Weights of a small GPT-style language model, trained from scratch on English Wikipedia.
Architecture: RMSNorm before each block, rotary positions, no biases in attention or MLP, untied embeddings, normalized queries and keys, local attention windows, gated attention, capped logits.
Each number is 128 + 24 x the weight over the matrix's rms, rounded and kept within 0 to 255. Layers, rows and columns count from 0.

# layer 2 MLP down, 448x1344, rms 0.0937, rows 214-249, columns 384-575
[[157 181 129 158  94 169 170 113 116  99 130 172 111  69 131 149 128  95 131 147 155 109 135 112 104 138  88 136 136 128  77 126 131 160 149  89 141 106 134 181 147 180 135 112 131  64 116 194 114 115  86 124 157 118 123 178 168  92 115 114 129 186 137  98  74 113 122 175 130 103 169 120 106 107 138 129 121 107 140 124 120 116 127 131 123 151 136 140 191 161 122 140 118 131 128 127 120 148 116 173 108 106 185 111 106  78 135 156 142  89 118 136 165 138 190 145 142 117 122 136 178 129 140 170 124 118  85 168 126 160 122 175 165 122 142 128 133 166 112 121 135 105 108 142  98 149 131 115 127 144 117 126  98 127 124 141 102 121 143 151 134 122 169 139 104 112 134 142 185 129 126 124 168 115 122  57 158 100 137 132 167 128 134 116 150 132 141 133 151 144 134 114]
 [117  73 154  84 110 126 121 123  98 148 114 120 122 146 149 134 138 110 144 117 164  99 138 183 117 126 125 101 143  96 164  98 129 129  99 146 169 128 154 124 102  88 139 132 142  89 146 115 159  81 161 138 151 165 121 129 102 148 123 127 124 130 110 123 111  80 137 102 166 166  86 128 109 132 134 159 123  99 108 126 124 187 161  91 118  80  98 132  95 162 104 119 145 125 125 175 134 159 151 107 137 146 158 158  80  83 145 165  96 141  99  79 143 102  95 132 135 143 153 128 101 115 170 135 133 113 140 143 161  93 129 164 138 126  94 137 118  59 110 114 131 131 134 153 156 121 126  95 178 117 113  83 107 140 127  92 128  78 145  85 140 121 120  85 124 125  80 113 113 138 131 141 108 119 117 136 111 139 126 127  65 154 117 109 138 151 165 144 202 132 105 172]
 [184 108 121  93 153 148 154 176 129 105 138 126 137  95 104 104 100 147 108 140 121 141 138 100 105 128 135 109 122 140 135 134 153 130 141 164 125 154 153  90  83 170 130 149 121  93  95 115 106 144 138 162 105  96 116 141 122 166 132 109 135 127 128  94 147 141 156 129 158 155 152 152 110 144 114 130 105 106 152 127 157 103 149 159 107 139 126 132 170 129 118 136 100  79 142 160 155 108 116 139 134 113  93 132 156 118  92 167 100 139 143 127 137 104 134  78 157 129 117  97  99 147 120 132 152 127  82 145 118 118 125 107 124 156 166  97 118 116 139 155 141 111 147 120 124 133 147 126  92 100 136 126 162 132 122 102 131 131 110 103 168 147 132 117 133 130 114 136 129 153 121 117 161 129 138 121 120 137 134 137 106 148 104 164 171 156  89 151 112  89  79 154]
 [148 110 105 156 171 182 126 102 144  94 131 103 135  99 110 124 124 132 168 162 163 162 121 144 152 151 143 179 120 122 127  96 128 119 145 129 111 114 131 145 144 140 118 116  94 126  97 165 140 114 128 145 161 134 104 105 139 122 123  91 118  90  87 105  96 110 117 119 171  56  85 119 139 114 118 160 122 137 114 150 158 140 127 157 149  88 135 165  85 125 152 116 110 159 169  91 130 190 128 143 158 112 158 108  95  86 103 135 148 142 135 112 132 168 118 151 143  81 139 161 140 118 111 135 122 135 131 108 114 121 122 169 118 190 168 117 103 131 143 128 139 122 143 119 141 120 100 144 147 120 129 131 137 172 145  95 114 167 133 119 114 181 107  99 130 113  43 149 131 125 148 116 141 112 131 119  90 137 111 125 100 133 150 176 182 116  89 102 149 146 155  73]
 [110 163 139 108 160 117 125 127 148 135 130 144 134  79 143 108 122 164 168 112 138 147 155  95 119 153 119 160 128 131 159 158 137 141 147 130 169  84 116  91 144 127 137 137 119 150 124 131 117 187 147 148 100 142 120 130 145 161 117 149 116 134 107 132 136 132 147 138 110 135 142 121  87 152 146 121 145  83  96 160 137 121 142 118 117 145 111 117 170 137 129 108 117 113 121 138 147 190 111 152 102 144 182 166 147  90 130  96 143 147 169 124 151  98 160 107 102 116 129 140  75 149 146 135 122 125 168 177 100 133 123 194 113  93 132  74 161  87 162 118 102  81 135 171 122 158 131 124 131 101  94 110 134 162 121 119 157 111  70 137 136 131 110 112 104 116 181 103  91 125 134 124  88 138 156 134 148 141 142 145 161 123 142 208 101 126  84 159 105 162 128 102]
 [ 99 142 161 123 112 118 118 144  94 128  99 145 115 132 127 131 101 128 119 119 148 144 128 148 139 109 146 145 104 131 114 117 150 159  92 129 130  75 132 130 126 149 137 120 126 142 150 104 153 125 162 103 138 119 127 119 131 153 144 115 120 132 134 126 130 106 150  99 134 142 135 133 172 118 127 142 139 161 140  83 131 120 121 112  97 114 102 124 129 162 118 106 118 105 102 148  86  88 138 123 123 135 133 133 159 171 131 159 125 122 105 118 141 136 148 134 147 121 117 132 152 156 110 137 138 110 121 112 128 142 109 115 160 171 144  99 124 135 151 138 136 112  86 139 116 102 146 139 137 128 144  98 128 120 114 156 124 144 135 106 127 110 132 149 142 115 131 116 111 114 102 137  98 114 140 155  97 163 117 151 107 138 118 120 152  83 160 130 108 165 108 151]
 [146 122 193 118 128 134 114 148 144 147 110 116 128 137 120 144 171 119 138 103 132 127 142 134  81 130 154 139  86 157 134 110 118 111 126 132 114 126 140 154 113 151 120 121 187 162 153 120 110 144 129 145 120 134 131 136  95 160 116 132 126 123 106 130 157 106 116 180 173 134 164 118 105 148 125 147 132  92 135  86 137 114 144 140 101 121 130  86 132 117 171 138 143 130 152 154  89 126 149 167 146 131 142 104 143  79 122 122 152  92 124 149 143 162 157 144 136 134 118 145 120  91 157 101 124 118 150 105  98 129  97 104 139 131 134 139 144 141  92 148 113 132 123 134 139 111 120  94 150 140 102 117 162 130 113 130 122 126 146 132 130 123 138 146 110 116  88 123 128 146 138 153 113 156 118 107 113 169  96 133 133 161 130 141 108 113 152 130 146 140 125 113]
 [124 168 148 164 149 138 104 140 171 177 107  97 140 105  98 136  97 152 137 171 117 138 115 106 142 112 131 133 155 106 124 137 105 124 156 104 112 113 134 117 176 194 136  89 114 135  90  82 124 130 134 167  96 105 120 124 146  92  94 106 143 137 118 169 139 153 122 174  76 125 109 145 118  93 124 144 147 122 139 127 146 142 123 154 179 131  99 147 150 128 125 152 117 134 132 139  93 157 111 194  81 103  91 101 132 129 104 138 108 140 123  90  92 132 148 181 151  89 117 143  75 143 144 106 133 121 120 148 141 130 118 149 133 121 150 134 148 119 120 151 141 133  96 135 131 138 109 114 127 139 106 125 105 136 152 120 118 105 142 117 119 115  83 113 113 134 121 125 133 146  92 100  93 129 138 138 125 160 133 104 148 145 130 181 148  86 121 133 147 105 149 144]
 [149 176 110 188 130 151 132 115 113 108  82  85 124  39 158 123 130 102 121 121 131 189 115 123 124 121 136 141 135 103 157 140 111  81 144 146 112 152 109 155 147 164 159 172 126 182 129 144 143 120  96  97 125 117 135 113 143 131 105 139 149 120 124 115 150 141  65 116 140  91 127 105 161  85 153 132 121 111 126  97 125 156 116  95 195  90  91 122 141 124 126 155 123 147 106 150 116 123 128 112 130 143 119 106 116 120 130 111 139 110 150 100 140 147 144 129 108 130 170 130 123 138 138 134  77 169 146 121 113 116 132 142 150 111 123  59 137 163  92 128 122  96 155 111 130 124  80 154 134 113 114 154 119 135 105  66 107 104 160  96  99 124 106 139 149 129 121 123 172 111 117 121 105 125 112 118  91 131 107 181 141 161 123 107  85 114 158 108 169 133 135 110]
 [133 142 155  98  73 139  87 133 134 110 144 114 162 180 130 136 158 130 130 116 157 137 153 137 129 149 145  91 139 129 120  95 118 130 118 155 128 158 166 151  99 132 118  98 138 136 164  77 104 102 148 138 141 130 131 163 106 142 101 154 134  89 169 100 136 174 117 142  92 151 191 124 143 112 114 133 137  73 120  83 151 155 128 129 122 130 141 159  93 108 157 125 113 184 178 133 146 121 113  92 179 138 138 141 132  81 113 145 123 128 138 154 119  86 123 150 131 104 116 148 107 139  88 116 175 116 127 170 127  99 136 161 168 142 140 144 154 120 131 105 143 172 135 108 100 174 162 117 131  80 168 126  91 145 147 170 147 109 141 157 138 127 102 123 121  75 138 106 126 126 116 147  87 129 164 162 103 159 100  92 109 160 124 128 120 134 118 165 108 139 129 123]
 [113 132 148 111 147 137 105 143 145 120 149 116 123 180 126 127 123 112 170 135 172 106  87 135 117 159  90 115 130 131 141 120 129  99 150 162  93 137 186 131 150 140 122 171 122 188 108 140 145 131 136 115 103 133 116 102 102 119 138  87 143 115 120 125 109 111 156 136 148 114 110 122 132 156 110 152 119 109  92 111 190 105 122 154 126 134 112  61 139 152 137 116 135 146 149 102 187 169 146 144 121 138 107 116 157  70 117 137 112 109 102 143 139 121 126 129 133 128 127 141 150  98 135 166 119  93 165  87 129 152 127 107 163 146  95 120 123 156 113 106 134 159 122 172 126 114 129  93 107 126  44 102 124 132 127 121  83 102 120 141 122 162  77 110 131 151 105 172 148 126 123 117 158 170 109 101 121 180 117 112 170 105 112 119 118 157 128 140 125 116 143 122]
 [161 139 160 103  77 124 142 113 152 108 131  94 105 138 117 157  67 106 107 141 152 108 111 109 127 119 113  98 172 103 158 117 148  91 112 112 120  86 116 152 149 125 106 139 128 112 154 153 148  99 116 131 147 140 142 145 134 111 109 155  90 116 108 160  74 140 149 135 113 134 144 150 148 130 145 109  83 112 117 112 111  92  95 105 110 112 127 136 162  98 142 109 112 111 124 124 131 166 115 132 137  87 134 111 114 133 133 160 167 118 112 172 135 116 117 101  77 122 159 133 125 105 146 123 136 140 152 129 121 144 119 106 108 100 178 115 114 127 128 141 134 152 155 157 132 111 128 145 102 112 136 117  93 104 107 149 134 113 130 128 140 115 121  78 101 134 140  90 125 141 156 162 150 147 115 107 142 162 155 133 133 121 126 143  86 118 130 138 103 112 131 129]
 [136 155  93 118 138 137 146 148 127 123 126 144  96  74 147 123 183 129  98 129 111 111 139 111 152  75 122 149 127 128  72 118 123 101 131 123 122 104  80 125 101 135 125 114 129 109  87 137 113 112 117 146 106 144  81 160 155 172 106  68 124  96 108 154 133 148 146 132 156 129 132 101 116 147 135 158 146 121 101 134 133 144 131 108 123 128 150 131 158  87 145 188  86 112 131 129 135 167 100 118  66 132  95 121 131 108 160 169 123 143  85  96 187 118 105 131 131  82  99 160 104 107 133 108 114 127 126 140 147 159 158 174 135 160 115 111 127 138 120 116 159 136 111 146 132 110 182 119 146  84 119 136 103 138 135 115 135 108 163 121 169  86 129 102 105 152 127 109 127 107 103 105 165 121 114  63 107 131 151 139 112 145 141 127 122 137 155  94 149 108 101 145]
 [114  69 136 142 101 105 131 139  74  74 101 142 137 165 140 102  94 115 125  85 140 135 121 147 103 141 140  96 154 110 123 153 124  89 186 128 112 201 113 170 108 137  91 130 189 147 153 141 127 143 138 109 112 170 158 151 134 104 157 127 133 131 104 131 117 151 144 124 109 126 115 127  96 122 117 114 111 130 143 129 140 161 111 138 137 101 121 133 127  92 151 119 113 134  90 134  86 151 120 170 101 147 171 128 124  97 105  95 151 151 131 108 121 136 134 129 166 136 128  74 111 107  69 137  83  69 119 155 123 146 136 138 106 154 110 152 146 101 135 124 113 124 123 126 143  90  76 137 143 153  79 121 126 121 105 112 109 102 138 139 101 100 156 124  92 148 152 146 125 105 113  75 168 131 151 150 123 139 158 157 116 135 140 110 140 163 145 127 140  92 138 187]
 [124 102 142 143 146  93 116 150 147 105 163 169 138 179 106  88 148 135 161 151  95 134  97 108 142 126 100 103  85 107  87 158 100 112 143  90 122 110 176 104 118 144 155 130 124 149 128 117 149 142 124 117 189  88 139 130 147 119 160 147 120 185 139 142 133 151 146 119 118 145 120 151 149 143 117 137 118 113 138  96  57 130 155 127 135 142 107 186  85 119 116 105 131 128 172 118 126 146 126 111 181 119 159 137 122 128 149 142 116 103 169 130 153 130 135  86 173 164  98 152 115 121 158 156 151 104 112  97 109 130  99  75 132  84 121 109 129 111 100 132  99 164 140 100 187 140 119 133  95 135  87 150 129 103 107 109 146 111 120 158 127 157 136 110 129 137  68 106  99 141 124 157 123 165 128 120 106 103 152 145  84  68 142 157 168  86 167 152  86 140 146 116]
 [ 96 183 111 122 132  89 123 155 115 146 107 150 144  91 133 107 168 139 165 167  96  86 122 125 151 120 121 172  95 149 106  91 103 115 133 131 112 112 166 131  93 120 134 120 113 116 156  93  81 123 114 158 172 125 147 155  98 144 148  89 155 125 164 127 141 103 134 110 142 118 157 125 130 170 117 117 132 135 126 121 139 130 149 179  89 120 128 126 135 179 147 137 147 104 143 143 121 150 124 156 166 129 147 138 151 147 131  95 156 140 132 100 108 139 138  68  97  89 178  99 129 153  81 111 131 168 102 149 139 142  49  74 178 123 106  89 116 101 125 141 142  79 110 126 121 150 124  99 151 155 130 109 161 163 175 114 117 112  91 137 118 133  93  85  85 167 161  98 103 135 137 112 109 129 152 114 115 107 111 100  72 158  83 153 172 130 121 146 155 120 145 104]
 [114 122 103 145 120 137 102  88 154 116 156 146 135 181 101 104 117  92 145 122 164 112 102 113 124  92  88 121  95 153 143 125 126 117 103 103 190 126 125 122 123 116 127 130 122 111 135 167 135 119 124 118  97 128 152 139 122 114 159 139 134 147 143 154 136 124 178 100 125 154 120 142 136  81 126 119 104 145 153 110 143 160 137 128 112  99 139 158 133 157 110 153 129  67 110 119  95 160 137 116 123 148 123 130 140 117  75 114 133 119 131 150 162 150 145 107 149 125 105  75 156 132 123 189 142 117 106 110 140 140 107 122 173 122 149  91  85 143 107 116 103  99 153 120 103 133  97 109 117 165  34 124 111 103 118  96 107  97 114 157  76 145 137 156 133 154 134 159 135 119 144 117 143 120 126 127 124 146 159 133 140  94 151 134 153 129 138 103 139 116 134  91]
 [ 97 119 150 122 153 102 147 125 130  94 117 133 136 130 122 106 136 127 144 122 140 108 145 126 134 139 155 118 151 158 140 180 121 134 125 123 102 141 104  99 127 113 118 112 146 141 128 141 157 142 131 140 140 114 135 139 166 124 155 103 108 133 157 146 138 139 133 181 111 133 146 126 101 108 140  80 120 164 137 134 129 161 148 142  93 134  97 176 126 168 120 111 115 117 144  92 126 145 152  91 178 116 117 129 148 102  85  98 115 117  93 167 137 146 129 167 125 110 110 148  97 109 155 121 125 146 127 115 154 133 177 146 142 124  74 120 122 103 120 140 135 129 135 112 133 128 132 117 137 142 146 151 136 109 151 117 116 162 169 146 118 100 118 182 161 139 133  96 125 127 136 107 122 146 134 139  78 132 129 137 118 155 133 126 155  93 167 109 153 112 164 122]
 [133 110 146 119 118 134  97 102 117 120 121 109 132 100 150 117 148 153 121 116 150 136 127 161 148 114 125 132  97 143 120 143 162 139 120 142 127 138 138 111 131 133 122 124 143 152 141 114 110  88 114 148 118 121  95 117 131  98 147 134 107 132 111 109 104  97 144 119 143 146 142 126 107 164 122  60 109 116 123 122 118 120 106 161 107  91 150 134 132 161 142 106 116 117 142 144 172 121 116 140 159 122 102 108 118 122 110 172 127 147 136 125 114 139  92 103 172  94 117 102 118 145 167  87 155 123 102 108 116 100 125 121 153 133 160 116 134 112 115  95 129 131 129 120 125 137 125 103 139 151 133 158  91 116 118 115 132 151 156 102 134 132 155 131  93 133 124 125 112  98  96 173 131 115 123 108  87 121 136 136 111 128 140  92 104 159 116 139 134 133 107 140]
 [131 108 143  87 102  91 119  73 136 153 125 111 109 105 152 157  96 133 139 122  91 170  83 128  97 130 129 162 114  97 108 109 137 130 125 123 157 137 135  98 170 171 129 118 110 112 135 131 150 135  96 129 163 154 117 114  97 152 168 147 146 129 148 156 127 121 149 130 138 106 144 140 154 175 126  94 113 116 153 101 128 106 131 152 121 146 133  95  88 168 165 100 117 104  99 138 150  90 139 137 105 147 118 173 127 115 150 110 136 148  62 127 133 102  98 161 161 189 140 154 100 156  83 130 126 104 143 107 106 126  82 137 116  89 119 142 148 167 124 154 133 115  99 152 147 122 125 133 152 107 144 130 116  87 115 132 113  98  45 100 132  64 126 107 108 114 160 139 168 154 193 166 119 124 146 118 156 130 131 124 144 131 134 159 165 119 117 152 118 120 158 132]
 [138 126 106 131 181 117 140 126 109 143 110 119 162  91 144 153 109  99  88 100 105  83 101 170 159 150 128 108  90 128 124 121 128 136 110 132 118 150 158 139 121 145 120 141 130 103  78 124 129 130 125 153 158 134 107 122  65 103 102 134 126 133 170 130 107 129  88 125 136 119 141 118 152 117 127  84 104 139 120 119 139 122 135 143 143 120 157 140 131 127 138 114 145 107 148 140 106 107 120 130 185 145 134 148 110 151 152 142 105 135  89 145 147  98 114 128 161 151 145 135 169 128 165  94 111 174 177 160 129 149 139 146 143  99  88  55 142 172 139 135 105 114 134 100 174 143 103 146 167  88 166  80 135 110 113 153 104 148 128 155 117  99 128 168 102 107 113 137 128 121 139 110 153 123 138 156 165  95 126 134 150 103 108 147 128  70 116 135 124 121 134 196]
 [149 119 116 108 158 158 161  93 153 113 154 126 141 143 142 152 133 106 117 134 137  97 138 156 119 119 154 160  91 131 140 155 151 128 104 139 133 155 132 128 130 173 149  96 145 140 122 132 143 123 135  98 125 131 110 113 157 125 120 137 168 106 142 113 129 143 126 118 104 129 105 121 171 148 130 111 120 126 137 141 126 125 104 127  87  90  76 137 144 136 105 127 159 163 114 143 131 123 122 155 172 159 146  72 143 115 167 130 179  91 123 104 126 141 119 167 109 148 130 119 128 116 181 143  97 150 176 137 134 163 119  89 132 163 133 107 125  63 105 139 121 188 127 181 101 138 131 117 162 151  92 211  98 122 146 131 125  99 142 130 115 137 141 118 104 160 136 115 100 110 122 113 118  88 133 124 129 169 129 146 110 148 134 116 116 160 119  87  98 151 120 129]
 [123 122 172 135 130  91 117 176 185 108 144 114 108 130 183 109 122 141 137 122 143 113 152 127  99 126 128 158 133 121 138 142 154 121 132 169 100 120 160 118 140 132 118 110 123 194  91 113 152 106 133 143  98 142 147 154 125  83 105 131 146 135 150  86 134 146 130 135 140 113 158 167 111 112 143 178 121 126 111 115 148 136 131 135 149  96 112 123 156  79 134  77 125 194 158  91  83 153  85 158 133  53 156  79 103 164 125  96 102 121  89 105 132 145 164 133 137  85 178 121 101 136 154 135 134 174 157 113 156 125  89 122 118 113 113 106 139 168 165 156  58 126 124 136 149 108 147 156 150 118 132 124 129 153  93 138 115 118 138 127 177 179 115 122 121 169 132 180 136 123 109 121 158 149 123 151 127 131 101 142 135 132 125 157  79 124 134 141 133 124  76 115]
 [138 149 154 192 104 111 137 149  77 136 145 104 166 134  95 129 152 135 143 104 140 182 127 145 102 119 133 156 114 126 143 151 123  99 122  80 121 170  83 139 101  77 126 127 140 137 146 139 110 156 115 103 205 136 118 156 115  69  86 109 159 139 103  92 164 142 131 127 125 126 108  96 164 125 126 146 112 144 103 132 113 134 118 152 139  92 138 105  68 129 114 126 108 144 152 110 140 153  99 144 184 173 136 127 133 108  95 157 115 126  75  97  97 137 120 148 152 139 141 109 136 151 148 122 125 107 105 138 133 122 138 138 112 114  94 191  96 130 165 100 116 110 151 133  88 136 103 107 139 129 123  81 149 140 118 145 127 157 148 124 140 127 156 126 129 114 167 118 116 140 123 140 104 103 138 151 123 116 137 121 152 170 122 149 156  99 107 152 104 141 149 116]
 [ 92 107 105 125  76 131 117 119 136 136 134 166 143 147 143 106 149 128 134 120 136 116 106 146 114 180  94 147 134 134 136 100  98 100 127 127 113 102 109 142 122 146 124 164 144 150  94 117  89 131 140 104  98 127 104 106 154  99 105 176 124 114 123 134 129 179 128 114  94 122 167 105  99 111 144 141 137 135 131 114 146 126 133 132 133 142 141 136 144 161 121 143 130  86 162 106 130 154 133 146 136 121 112 112  88 137 172 116 100 121 137 157 107 132  98 161 139 108 153 112 141 110 108 158 142 159 137 132 128 108 103 188 169 127 121 125 132 114 130  93 116 147  95 121 144 113 134  92 151 144 115 120 107 143 129 133 100 142 112 180 103 133 139 109 117 135 118 151  92 104 132 145 104 112 144 114  90 139 114 118 134 122 159 154 148  99 100 172 107  87 113 126]
 [115 120 124 131 138 120 142 124  96 172 122  79 105 123 111 135 122 133  83 150 179 128 148 136 105 143 107 123 100 122 172 119  98 135 160 119 101 153  98 147 118 105 177 129 127 104 113 151 131 114 115 111 124 148 162 118 138 154 117 113 104 149 161 108 127 132 187 124 112 145 179 149 106 134 121 120 131 140 128 129 118  84 123 122 151 134 125 130 138  93 139 154 153 116 117 150  70  92 109 180 147 117 130 133 149 140 167  67 132 144 123  93 133 128 153 157 147 104 166 142 114 148 158 144  88 146 113  97  81 142 116 133 154 134 104 138 108 135 135 173 122 149  91 114  72 101 128 134 132 194 142 117 126 115 142 116 171 152 135 126  97  87  51 144 150 161 120 109 139 102  84 120 139 163 155 131 102 137 118 120 136  62 130  97 112 146  96  63 131 133 131 138]
 [111 134 159 115 100 108 116 121 161 146 135 137 134 173  91 153 150 137 109 128 100 123 119 159 109 134  92 118 156 166 130 111  73 117 102  88 152 129 122 148 102 112 129 107 189 139  98 140 145 133 118 114 101 150 120 131 185  96 143 146 107 128 110 147 153 123 120 121 141  99 147 118 121 112 117 102 128 102 113 138 137 146  95 145 112 129 135 139 159 128 156 122  89 134 130 135 145 122 122 134 177 165 145 111 143 168 136 143 135 100 166 108 111 161  85  53 115  90 106 124  89 138 143 121 139 154 178 144 145 104 160  92  93 128  72 172 130 134 120 176 170 105 135  97 136 135 135 115  82 107 135 121 177 103 100  99 136 153 132 139 120 152 134 168 100 160 124  98 159 186 115 115 178 140 139 144 162  71 142  91 115 160 145 134 162 108  99 139 141 127 167 128]
 [187 121 128 139 182  99 142 135 106 132 112 139 116 121 140 127 108 136 126 100 132 114 103  71 111 114  91 113 134 156 138  90 134 127  85 133 166 104 140 147 138 132 110 110  97 142 146 100 137 138 117 104 127 137 127 112 143 111 106 120 120 117 114 144 138 127  97 129  90 111 139 138 164  79 145  97 138 152 110 126 172 174 143 144 133  82  73 164  93  93 112 107 132 118  89 142 125 117 141 102  61 123 173 122 105 127 125 118 126 129 123 192 142 144 162 112 139  99 138 148 100 185 150 133 164 109 138 147 131  99 164 130  83 129 107 135  93 154 127 106 154 100 112 126 107 120 149 133 112 120 131 125 130  96 173  89 152 114 161 132 164 149 157 135  95 170 145 160 133 129 166 134 153 121 108  98 107 140 125 118 116  88 148  58 121 172 136 150  90 103 131  84]
 [152 143 149  95 159 126 119  73 124 107 105  67 136 135 126 171 142 131 117  94 119 173 126 154 115 171 105 128 126  93  99 127 148  92 121  93 105 106  97 134 155 153 138 100 167 154 114 125  94 168 136 117 161 136 163 182 145 136 159  94 139 168 112 120 162 136 136 118 147 148 113 121 180 146 128 208 125 110 133 107 128 124 113 116 120 131 113  92 139 117 132  98 105 176 137  91 112 100 125 130 157 130 139 128 137 192 122 153 139 141 123 164  93 170 168 125 178 150  97 157 105 112  99 145  98 118 149  88 103 180 112 104 120 129 128 159 151 137 154  92 100 136 119 129 101 122 118 129 108 116 129 166 145 120 150 123 122 132 143 119  99 110  66  84 110 135 133 142  82 143 155  96 156 163 162 120 107 117 126 128 134 116 135 116 124 102 121 147  96 191 136 110]
 [ 65 134 150 125 121 162 137 117  99 128 146 142 138 147 141 124 110 114 167 137 154 109 128 132 162 151 160 150 134 119 142 136 124 131 125  97 125  95 122 123 154 148 132 159 114 116  84  91 152 128 130 151 166 138 147 146 163  81 168 123 150 155 140 162 119 145 141  99 182 164 114 100 144  92 145 107 125 145 148 145 151 138 161 141 193 112 172 151 168  75  88 117 135 142 159 149 165 142 125 163 140 118 137 134 126 141 113 175 136  94 105  94  99 133  94 131 116 115 139 107  99 157 133 108 119 138 144 108 132 139 116 120 169  83 108 116 134 159 117  96 106 109  84 144  96 142 127 115 124 117 108 147 111 129 130  81 147 150 167  93 136 143 124 139 122 146 158 182 129 124 105 132 140  94 154 160 145 108 139 112 121 123 149  71 101 176  87 168 146 163 161 163]
 [113 119 152 131 163 145 140  90 158  82 148 128 151 114 136 136 170 146 133 154  63 134 155 137  65 132 174 126 155  98  91 126 151 128 137 150 124 120 128 130  71  89 148 131  67  95 142 131 139 129 131 144  82 124 102 102 151 166 134 121 123 138 130 140 130 156  68 171 170 157 163 137 126  99 128 121 115  80 123 124 118 126 154 126 130 127 150 148  83 121 128 102 173  77 119 160 170 124 117 121 137 101  82 112 171  87 129 113 125 150 123 145 141 143 108 108 110 143 136 121 116 109 121 100 120 102 128 122 131  98 118 102 132  98 106 101 121 123 141 161 145 106 116 120 130 134 115 109 128 155 129 138 122 126  90 141 157  95 117 127 156 102 114 140 153 155 129 131 132 137 106 151 109 150 130 103  65 130 104 123 133 137 118  97 136 134 146 166 143 113 124 119]
 [118 145 145 111 152 141 119 142 148 130 114 148 110  63 136 150  97 131  71 150 136  98 122 117 113 183 103 147 153  95 107 121 138 181 129 135 129 129 137 136 127 159 146 126 151 104  95  71  78 146 134 143 153 127 125 109 150 114 138 109 109 112 126 189 128  98 118 170 199 167  46 146 146 146 125 111 123 133 141 119 158 113 142 114 152 127 145 106 120 162 169 155 118 160 163 119  96 167 138 147  99 180 109 125 109 146 133 133 168 108 148 113  84 141 106 167  96 182 125 120 151 156 179 155 113 159 159 141 161 142 133  87 136 122 139 124  70 117 115 135 121 117 109 172 126 111  77 170  76 135 114  87 134 107  99 108 179 119 129 116 105 107 108 136 133 107 113  88  88 122 139 144  94 126 126 145 155 120  97  95 113 104 131 147 160 163 140 110 142 149 106 165]
 [137 150 154  91 129 177 130 102 137 143 157 146 140 113 139 112 159 163 139 167  68 179 123 134 112 117 130 180 101 161 131 140 132 167 119 134 173 124 129  97 140 122 130 149  89 135 123  71 116 168 126 122 175 115  88  91  88 171 134 125 107 125 112 149 109 108 163 129 127  81 136 109 156 168 115 106 137 185 125 118 116 131 118 111 124 151  80 144 148 111 128  88 116 126 134 111 143 166 100 158  95 133 121 118 153 159 149 114 143 151 104 121 130 133  92  98 111 158 121 113 154 128  80 104 132 115 172 120 132 111 131 137 128 174 127 124 149 125 136  80  90 104 130 145 135 118 159 126 139  96 140 123 101 181 135 174 172 137 113 124 171 177 103 191 133 147  93 139 181 130 128 156 167 160 114 103 108 153  89 140 143 158 128 154 141 132 143 144 123 122 153 132]
 [123 138 153 122 102 150 111 139 116 120 123 141 164 135 127 128 150 129 112 120 154 122 118 121  91 149 148 135 169 111  86 138 145 109 116 127 154 130 175 117 124 137 132 106 133  99 140 120 139 113 133  99 142 141 126 133 102 153 130 135 141 141 117 164 126 121 112 122 119 115 136 119 118 147 111 187 122 140 133 140 142 128  69 156 112 106 134 124  97 128 162 155 177 156 144 196 102 155 118 128 126 151 120 127 109 111 131  91 130 118 169 129 149 144 118 160 151 168 127 133 158 144 132 148 118 164 128 131 146 102 112 122 145  89 107 158 119 161 129 101 176 113 123 115  96  91 145 181 118 111 145 128 127 157 121  91  99 159 173 101 119 121 117 146 110 136 136 125 106 106 133 107 133  66 100  96 102 162 106 140 116 141 123 107 132 164 164  71 131  98 104 163]
 [127 103 143 102 120 105 146 154 138 120 165 207 138 140 107 128 107 102 125 146 123 103 125 143 158 114 107 104 108 135 117 149 145 146 127 121 143 128  95  54 139 102 125 135 126 209 101 122 140 135 110 133 130 113 102 127 136  60 115 164 146 126 108 107 139 122 135  95 150 155 117 129 132 175 139 112 162 133 105  85 123 113 124  59 162 140  74 140  70 133 109  97 168 111  93 138 147 138  74 122 177 100  82 140 150 148 101 125 113  70 137 146 132 130 132 163  96 133 111 147  81 135 145 149 122 132 122  71 133 114 133 120  83 139 124 143 144 128 107 171 105  92 128 165 162 119 143 111 136 126 173 100 118 156  97 104  89 124 118 155 105 185 139 161 121 150 162 126 112 126 127 138 126 117 145 142  92 169 127 131 154  81 131 114 123 117 121 139 163 176  85 127]
 [152 109 124 139 132 154 121  84 119 132 138 111 162  91 134 137 111 116 104  92 149  88 146 114  95 124 130 112 110 164 134 132 125 151 140 158 197 154 153 138 135 129 120 169 151 139 155 131 136 113 137 128 127 115 113 107  92  95 153 155 158 136 125 147 153 115 192 163 113 149 130 107 136 129 126 127 128 164 111 132 123 172 126 135 110  95 129 140 138 132 139 127 123 134 134 139 133  96 125 103 132 166 127 146  98 121 151 146 177 121 145 112 111 147 140 114 135  98 145 158 131 124 112 162 108 116 150  98 140 110 118  92 126 129 119 111 155 166 125  99 206 112 159 125 132 131 163 166 162 108 126  99 114  92 133 122  91 137 103 126 110 160 120 159 162 171  82 142 132 120 120 168 170 126 124 129 121 130 125 141 159 111 127 137 103 142 125 158 130 118 163 163]]